{"n_layer": 12, "d_model": 512, "n_head": 8, "n_kv_head": 8, "head_dim": 64, "d_mlp": 2048, "vocab_size": 8192, "activation": "gelu", "norm": "layernorm", "norm_place": "pre", "norm_eps": 1e-05, "positions": "alibi", "qk_norm": false, "attn_scale": 0.125, "bias": "all", "tie_embeddings": true, "parallel_block": false, "init": "normal", "init_std_qkv": 0.0187, "init_std_o": 0.00383, "init_std_up": 0.0187, "init_std_down": 0.00383, "optimizer": "adam_variant", "lr": 0.000571, "beta1": 0.9, "beta2": 0.98, "weight_decay": 0.19, "lr_head": 0.00654, "grad_clip": 1.0, "warmup_steps": 238, "schedule": "wsd", "decay_fraction": 0.56, "decay_shape": "linear", "final_lr_fraction": 0.0, "batch_tokens": 65536, "seq_len": 512, "doc_mask": true, "train_tokens": 899800000, "steps": 13730, "dataset": "wikipedia_en"}
Each number is 50 + 12 x the weight over its row's rms, rounded and kept within 0 to 99. Layers, rows and columns count from 0. The size before them is the row's rms in percent of the matrix's.

# down: layer 5 MLP down (transposed), 2048x512, rms 0.0351, rows 1255-1267, columns 0-127
# up: layer 5 MLP up, 2048x512, rms 0.035, rows 1256-1267, columns 0-127
down1255 100:57 50 44 61 42 73 64 40 65 63 45 30 57 55 42 58 43 35 39 69 39 40 26 30 40 59 53 44 35 51 30 56 68 64 36 60 51 59 62 54 60 54 57 41 44 64 56 37 62 43 47 33 70 28 53 55 44 41 30 43 58 63 41 64 37 37 52 28 55 62 61 59 54 45 46 46 37 51 58 43 50 45 47 70 51 51 50 43 27 38 51 56 65 27 63 35 59 28 58 71 56 66 48 50 50 44 41 41 73 51 29 58 53 47 75 44 56 37 49 49 46 61 33 51 39 54 54 43
up1256 104:45 60 41 34 50 59 53 57 35 55 60 53 60 30 60 50 48 46 57 53 73 49 45 66 68 61 62 55 40 69 40 42 45 36 18 60 63 38 56 50 45 40 35 31 27 42 65 56 53 45 46 62 54 61 49 49 46 50 42 44 71 51 40 44 35 62 66 49 38 58 45 41 45 33 46 58 43 50 60 48 44 61 47 63 66 44 64 48 43 53 41 38 41 64 70 62 36 66 56 41 47 41 44 34 35 44 44 27 46 57 61 65 50 70 40 50 64 41 52 63 58 40 32 63 39 51 32 41
down1256 106:51 44 42 54 43 55 37 57 54 57 44 69 51 55 55 32 33 49 38 88 44 49 47 48 45 50 67 55 49 50 49 58 53 59 59 28 60 50 47 45 81 68 30 37 63 50 49 41 59 59 67 46 41 50 62 39 48 28 67 60 64 46 50 29 47 53 51 52 50 53 63 50 28 38 44 45 55 62 61 47 62 32 40 28 36 41 58 35 53 66 71 52 51 42 66 43 53 63 55 64 38 52 58 54 47 52 67 55 38 49 51 74 54 37 40 43 54 56 29 51 55 57 58 49 38 49 37 42
up1257 097:45 46 63 39 35 62 42 55 57 54 64 41 37 60 47 42 38 46 63 50 29 67 58 52 47 41 45 52 55 40 71 47 63 42 45 43 63 30 55 53 49 80 31 68 53 54 57 59 52 58 45 41 49 38 47 59 66 37 78 56 57 73 38 45 69 46 38 54 45 37 44 48 42 36 30 60 56 55 62 55 44 56 47 59 63 78 59 75 53 59 59 43 35 43 16 53 69 60 26 53 37 47 25 45 64 54 34 58 55 31 54 41 33 63 56 62 69 67 43 49 44 46 69 72 48 58 52 41
down1257 086:60 58 45 50 60 61 60 42 49 47 72 78 42 34 39 35 39 41 54 59 62 76 53 54 33 64 44 67 45 59 48 60 54 48 54 42 44 29 36 17 42 57 43 46 49 51 47 54 41 63 49 26 66 33 46 75 49 44 61 71 45 45 19 55 66 38 51 65 41 45 39 69 44 44 29 50 39 48 38 44 39 60 33 61 62 70 47 56 64 63 60 31 48 64 29 59 36 50 40 37 41 53 46 38 61 49 40 37 51 46 70 33 33 62 67 61 74 48 66 48 47 40 62 62 50 58 49 40
up1258 101:44 47 54 73 68 47 74 46 62 31 56 50 43 46 78 41 58 51 34 46 62 43 56 66 59 40 53 51 36 47 61 55 45 45 36 46 27 53 62 58 54 64 58 63 44 55 24 61 29 59 45 40 68 51 53 54 62 81 53 40 33 38 60 65 77 64 47 52 62 66 42 74 74 61 49 51 47 41 39 50 67 65 48 52 50 39 66 52 52 54 64 52 49 42 66 74 32 52 54 56 30 66 40 33 46 46 33 45 50 59 44 71 53 62 53 51 35 34 57 33 40 69 73 49 36 38 63 58
down1258 105:35 59 61 56 59 82 44 59 64 54 47 35 64 31 43 42 36 73 40 46 48 50 63 55 50 49 45 56 67 26 46 64 42 47 64 55 50 32 49 56 53 48 73 58 50 45 45 48 45 40 39 38 30 38 59 48 43 61 52 45 36 40 39 61 76 53 58 42 44 66 56 58 57 60 61 36 40 42 47 49 58 66 53 50 72 60 64 51 55 44 53 61 45 53 55 49 43 51 62 49 17 50 55 36 72 54 62 35 32 72 26 61 61 37 38 48 54 35 34 37 65 49 44 54 78 61 41 43
up1259 105:49 53 42 74 49 59 59 37 43 56 57 55 41 39 65 42 60 34 49 42 42 51 59 63 54 48 51 44 46 39 70 59 70 45 50 72 55 57 58 73 66 71 34 44 63 48 43 51 59 31 42 59 30 57 49 57 33 46 49 38 46 46 60 41 29 40 41 65 50 46 34 51 55 54 64 28 42 33 52 47 45 34 66 65 69 39 59 58 45 62 40 44 55 53 35 47 36 59 76 23 49 78 46 66 31 66 35 53 40 67 43 58 41 42 63 33 41 59 48 69 31 43 48 64 62 49 46 67
down1259 102:67 44 41 45 52 67 50 33 47 64 49 60 40 29 29 47 33 50 65 55 45 58 55 44 27 55 67 72 49 60 69 50 67 29 45 55 66 42 58 58 56 61 49 28 53 55 62 67 46 46 29 26 58 41 63 55 32 48 47 56 62 66 61 52 26 32 37 42 54 60 37 49 49 45 48 42 49 45 50 44 47 40 54 31 64 50 45 56 36 39 45 54 65 52 58 40 59 42 55 56 48 72 67 45 64 48 39 46 43 49 51 47 61 61 44 32 48 53 56 42 66 58 33 58 56 42 59 41
up1260 103:67 60 55 36 38 60 43 61 32 66 34 49 64 53 59 51 54 69 49 55 42 81 49 43 55 54 65 47 46 44 34 47 53 20 63 31 55 54 65 58 47 25 51 59 49 56 37 31 51 19 49 46 50 61 54 55 63 60 37 28 49 47 47 56 51 51 56 58 43 65 36 42 54 41 28 44 68 34 41 51 57 20 70 45 37 48 52 44 60 28 51 54 25 45 45 51 31 46 57 48 45 52 53 46 47 25 57 59 44 37 61 47 51 59 23 50 59 36 70 60 56 39 65 58 46 38 64 56
down1260 103:55 49 57 55 75 38 46 60 66 52 56 55 43 52 54 33 53 43 53 47 56 36 47 56 44 30 40 18 80 69 38 39 52 41 36 52 52 41 48 62 77 58 33 29 10 50 45 37 45 68 64 51 45 58 32 56 49 61 35 76 55 59 44 38 61 84 56 48 39 46 59 39 46 35 45 67 57 66 54 47 45 48 45 79 54 57 58 49 44 63 55 29 45 39 72 38 78 51 51 54 54 48 64 52 50 67 40 70 37 59 47 47 37 42 49 32 45 37 56 40 28 33 60 47 51 47 54 52
up1261 107:55 49 43 73 58 53 87 54 50 58 69 63 52 29 32 48 52 56 38 31 56 67 52 47 61 51 56 65 27 31 48 37 56 59 38 53 48 52 51 56 50 45 58 50 40 58 65 54 63 44 35 48 49 51 66 61 48 50 29 37 54 41 74 49 59 59 80 38 44 53 55 46 56 38 58 31 36 59 52 51 49 58 40 39 46 47 52 69 68 35 68 73 35 64 44 60 50 59 38 27 56 56 43 60 46 44 39 25 46 44 47 60 51 52 60 46 50 36 44 82 67 44 29 71 44 45 62 32
down1261 116:42 49 56 53 45 47 57 44 48 57 43 42 66 65 65 49 54 63 49 37 48 39 39 41 39 67 39 54 65 36 50 59 39 42 34 47 42 49 51 72 58 57 41 40 43 50 43 29 45 50 62 67 65 76 48 43 67 45 32 44 72 71 46 53 46 56 30 47 61 65 44 37 31 41 52 65 68 60 66 70 45 80 31 55 52 56 65 66 64 28 44 67 65 53 64 37 38 76 64 55 42 61 54 32 42 63 63 48 47 36 70 63 57 49 45 25 50 70 59 62 54 69 42 47 39 45 54 47
up1262 098:51 44 46 58 47 53 48 57 50 56 74 58 77 37 40 72 61 44 38 50 62 58 47 61 50 42 56 48 41 68 49 39 55 69 26 54 32 69 63 50 56 42 43 46 45 47 51 58 56 57 62 42 43 43 56 42 43 44 57 51 60 62 47 37 50 45 50 31 52 32 26 54 65 79 59 63 28 56 62 44 54 50 40 57 49 40 61 56 66 44 20 47 50 44 36 53 43 55 49 30 52 36 47 51 53 42 50 50 56 52 63 42 57 64 45 30 48 56 40 59 54 55 43 31 62 60 61 49
down1262 098:54 44 46 36 60 13 48 63 78 30 37 51 43 59 59 40 69 37 58 63 41 48 48 52 29 68 43 26 50 41 50 34 59 48 60 53 46 56 50 56 60 62 40 52 61 54 35 19 43 33 68 49 48 54 56 48 52 45 62 48 43 63 64 53 43 58 54 68 46 40 56 48 63 60 52 40 43 28 49 50 43 43 58 48 44 50 51 58 37 50 49 35 62 42 84 37 40 37 38 46 43 59 48 57 70 40 56 44 64 64 54 38 45 41 35 45 53 62 37 46 61 43 52 59 42 37 34 42
up1263 097:48 66 42 59 55 52 49 44 38 61 37 64 49 50 44 48 46 57 67 40 42 39 59 54 32 51 58 68 47 58 68 42 62 58 24 55 53 55 46 70 41 59 40 48 44 68 48 37 34 43 40 56 51 40 49 42 49 19 48 47 56 67 79 15 48 40 50 54 53 71 43 49 47 45 62 55 38 56 47 51 47 39 60 32 46 54 62 59 35 38 51 42 46 42 44 53 54 36 53 33 45 47 38 59 64 57 58 63 24 67 57 44 42 25 33 55 69 52 55 61 44 53 49 40 34 42 30 50
down1263 097:58 45 49 37 54 48 53 56 62 61 42 53 53 55 30 52 60 51 42 68 58 68 51 48 50 52 47 49 59 42 29 76 68 48 66 28 49 50 43 50 50 47 46 52 32 36 58 44 77 32 46 52 58 30 49 51 65 32 51 43 56 61 52 47 59 35 48 49 52 64 49 52 43 54 66 44 52 49 39 28 54 40 59 40 52 62 39 47 46 41 60 70 72 60 30 41 63 38 42 38 76 43 41 65 85 43 33 53 41 77 56 60 46 37 57 55 48 50 62 49 46 50 57 59 41 47 57 53
up1264 115:60 62 50 48 37 55 51 52 51 56 52 45 46 29 63 49 61 55 61 23 40 66 43 46 43 37 51 57 37 24 52 52 62 44 55 41 49 49 53 68 49 22 40 47 51 62 38 52 61 60 48 89 52 49 38 43 61 52 62 54 56 31 76 43 64 47 66 64 34 37 44 43 53 51 42 56 70 59 33 69 52 55 62 56 48 39 61 46 55 35 27 52 61 60 40 69 30 50 32 35 33 37 49 57 66 39 47 41 45 48 76 45 29 54 42 60 35 38 48 49 20 54 32 62 39 37 30 42
down1264 125:51 63 43 51 47 80 45 43 33 48 44 31 54 42 54 62 47 50 47 58 49 45 45 34 49 59 49 56 54 45 54 53 31 44 53 53 51 44 41 44 48 54 47 51 43 47 41 80 46 55 37 77 55 44 36 58 38 29 56 41 40 43 50 67 39 31 60 72 34 37 43 50 52 32 45 72 41 59 48 58 37 56 43 52 61 40 44 30 68 37 29 57 69 70 40 45 37 56 60 55 50 24 39 33 45 50 51 31 66 46 37 30 68 45 51 52 63 42 46 51 47 39 42 47 42 38 46 61
up1265 099:77 41 46 45 21 56 71 48 34 37 46 59 52 32 43 50 52 43 59 48 38 63 54 64 52 33 41 41 32 47 36 58 60 35 47 53 45 41 62 60 54 50 46 38 47 67 61 45 53 58 42 47 61 54 52 59 60 43 63 71 68 46 63 60 51 52 56 57 59 66 41 37 41 57 54 59 55 42 44 70 54 78 45 38 47 51 53 49 40 46 38 53 69 53 57 61 42 46 36 35 62 47 47 28 50 63 37 47 46 64 47 64 39 40 55 43 50 25 62 33 48 39 52 32 46 50 52 67
down1265 102:58 63 36 28 70 69 23 43 56 72 65 50 64 59 25 52 39 45 43 51 43 36 51 27 50 55 32 59 49 68 46 55 42 60 67 53 44 62 54 58 41 45 47 43 46 58 37 31 49 43 62 53 56 61 52 57 60 61 50 44 54 65 37 49 50 47 43 59 38 46 41 58 41 33 53 38 61 38 44 49 48 40 37 66 20 47 19 17 63 60 42 58 37 58 40 50 46 42 32 46 42 37 42 38 45 69 48 64 54 45 59 59 47 49 46 42 66 49 67 60 33 46 51 44 54 53 21 36
up1266 105:56 60 57 58 54 63 55 65 50 61 38 56 55 55 24 46 81 47 58 46 53 43 46 60 46 38 62 43 56 40 62 35 64 45 61 44 42 35 48 50 61 57 44 44 49 62 51 49 48 29 54 59 32 36 42 49 57 63 54 63 33 61 42 41 53 63 69 45 46 49 71 34 37 44 26 48 40 53 44 51 52 79 55 35 72 32 66 44 27 49 53 41 68 44 45 58 59 37 60 63 57 53 47 45 38 44 77 55 60 56 61 60 54 38 54 56 42 41 59 58 45 58 55 57 40 38 31 45
down1266 104:66 44 34 31 61 53 50 40 36 60 53 64 56 42 61 53 46 62 36 67 64 33 64 54 46 35 29 20 35 53 44 32 60 59 54 37 32 34 52 33 34 49 53 54 36 58 37 50 67 38 56 50 53 33 30 61 58 49 54 52 49 54 57 65 44 60 47 45 53 71 63 60 39 71 45 57 58 52 53 70 36 52 46 71 50 35 54 32 46 40 62 29 36 52 53 82 62 46 49 43 61 58 59 54 49 36 59 44 47 31 49 47 33 70 49 44 68 54 55 45 49 43 59 48 36 45 56 60
up1267 105:57 51 66 57 63 62 46 45 46 65 66 62 61 59 66 63 83 63 45 66 57 84 59 50 41 50 61 35 61 24 57 55 49 55 44 43 66 42 44 63 63 40 41 30 35 58 83 48 40 71 37 60 48 47 49 37 65 54 51 50 48 32 80 44 44 50 68 27 54 73 45 48 57 48 45 41 55 65 58 55 64 53 78 61 47 35 60 42 62 48 52 40 44 48 37 56 70 68 49 46 29 48 21 60 54 46 60 35 92 50 76 57 15 43 41 38 46 64 63 55 49 44 43 48 40 39 44 58
down1267 103:35 62 77 49 67 53 39 29 52 45 75 56 45 40 53 44 82 50 31 45 45 52 41 17 63 43 36 46 56 56 59 37 40 55 28 45 51 44 69 56 54 49 56 76 53 39 49 42 61 34 39 48 37 40 47 60 45 30 56 51 55 67 55 50 74 41 64 32 54 57 68 55 62 41 44 29 63 64 45 52 51 50 44 40 43 53 54 50 30 50 34 43 35 47 51 75 32 37 43 72 52 47 44 42 39 60 62 23 51 71 71 53 53 53 54 22 48 51 59 65 26 56 56 66 29 50 63 75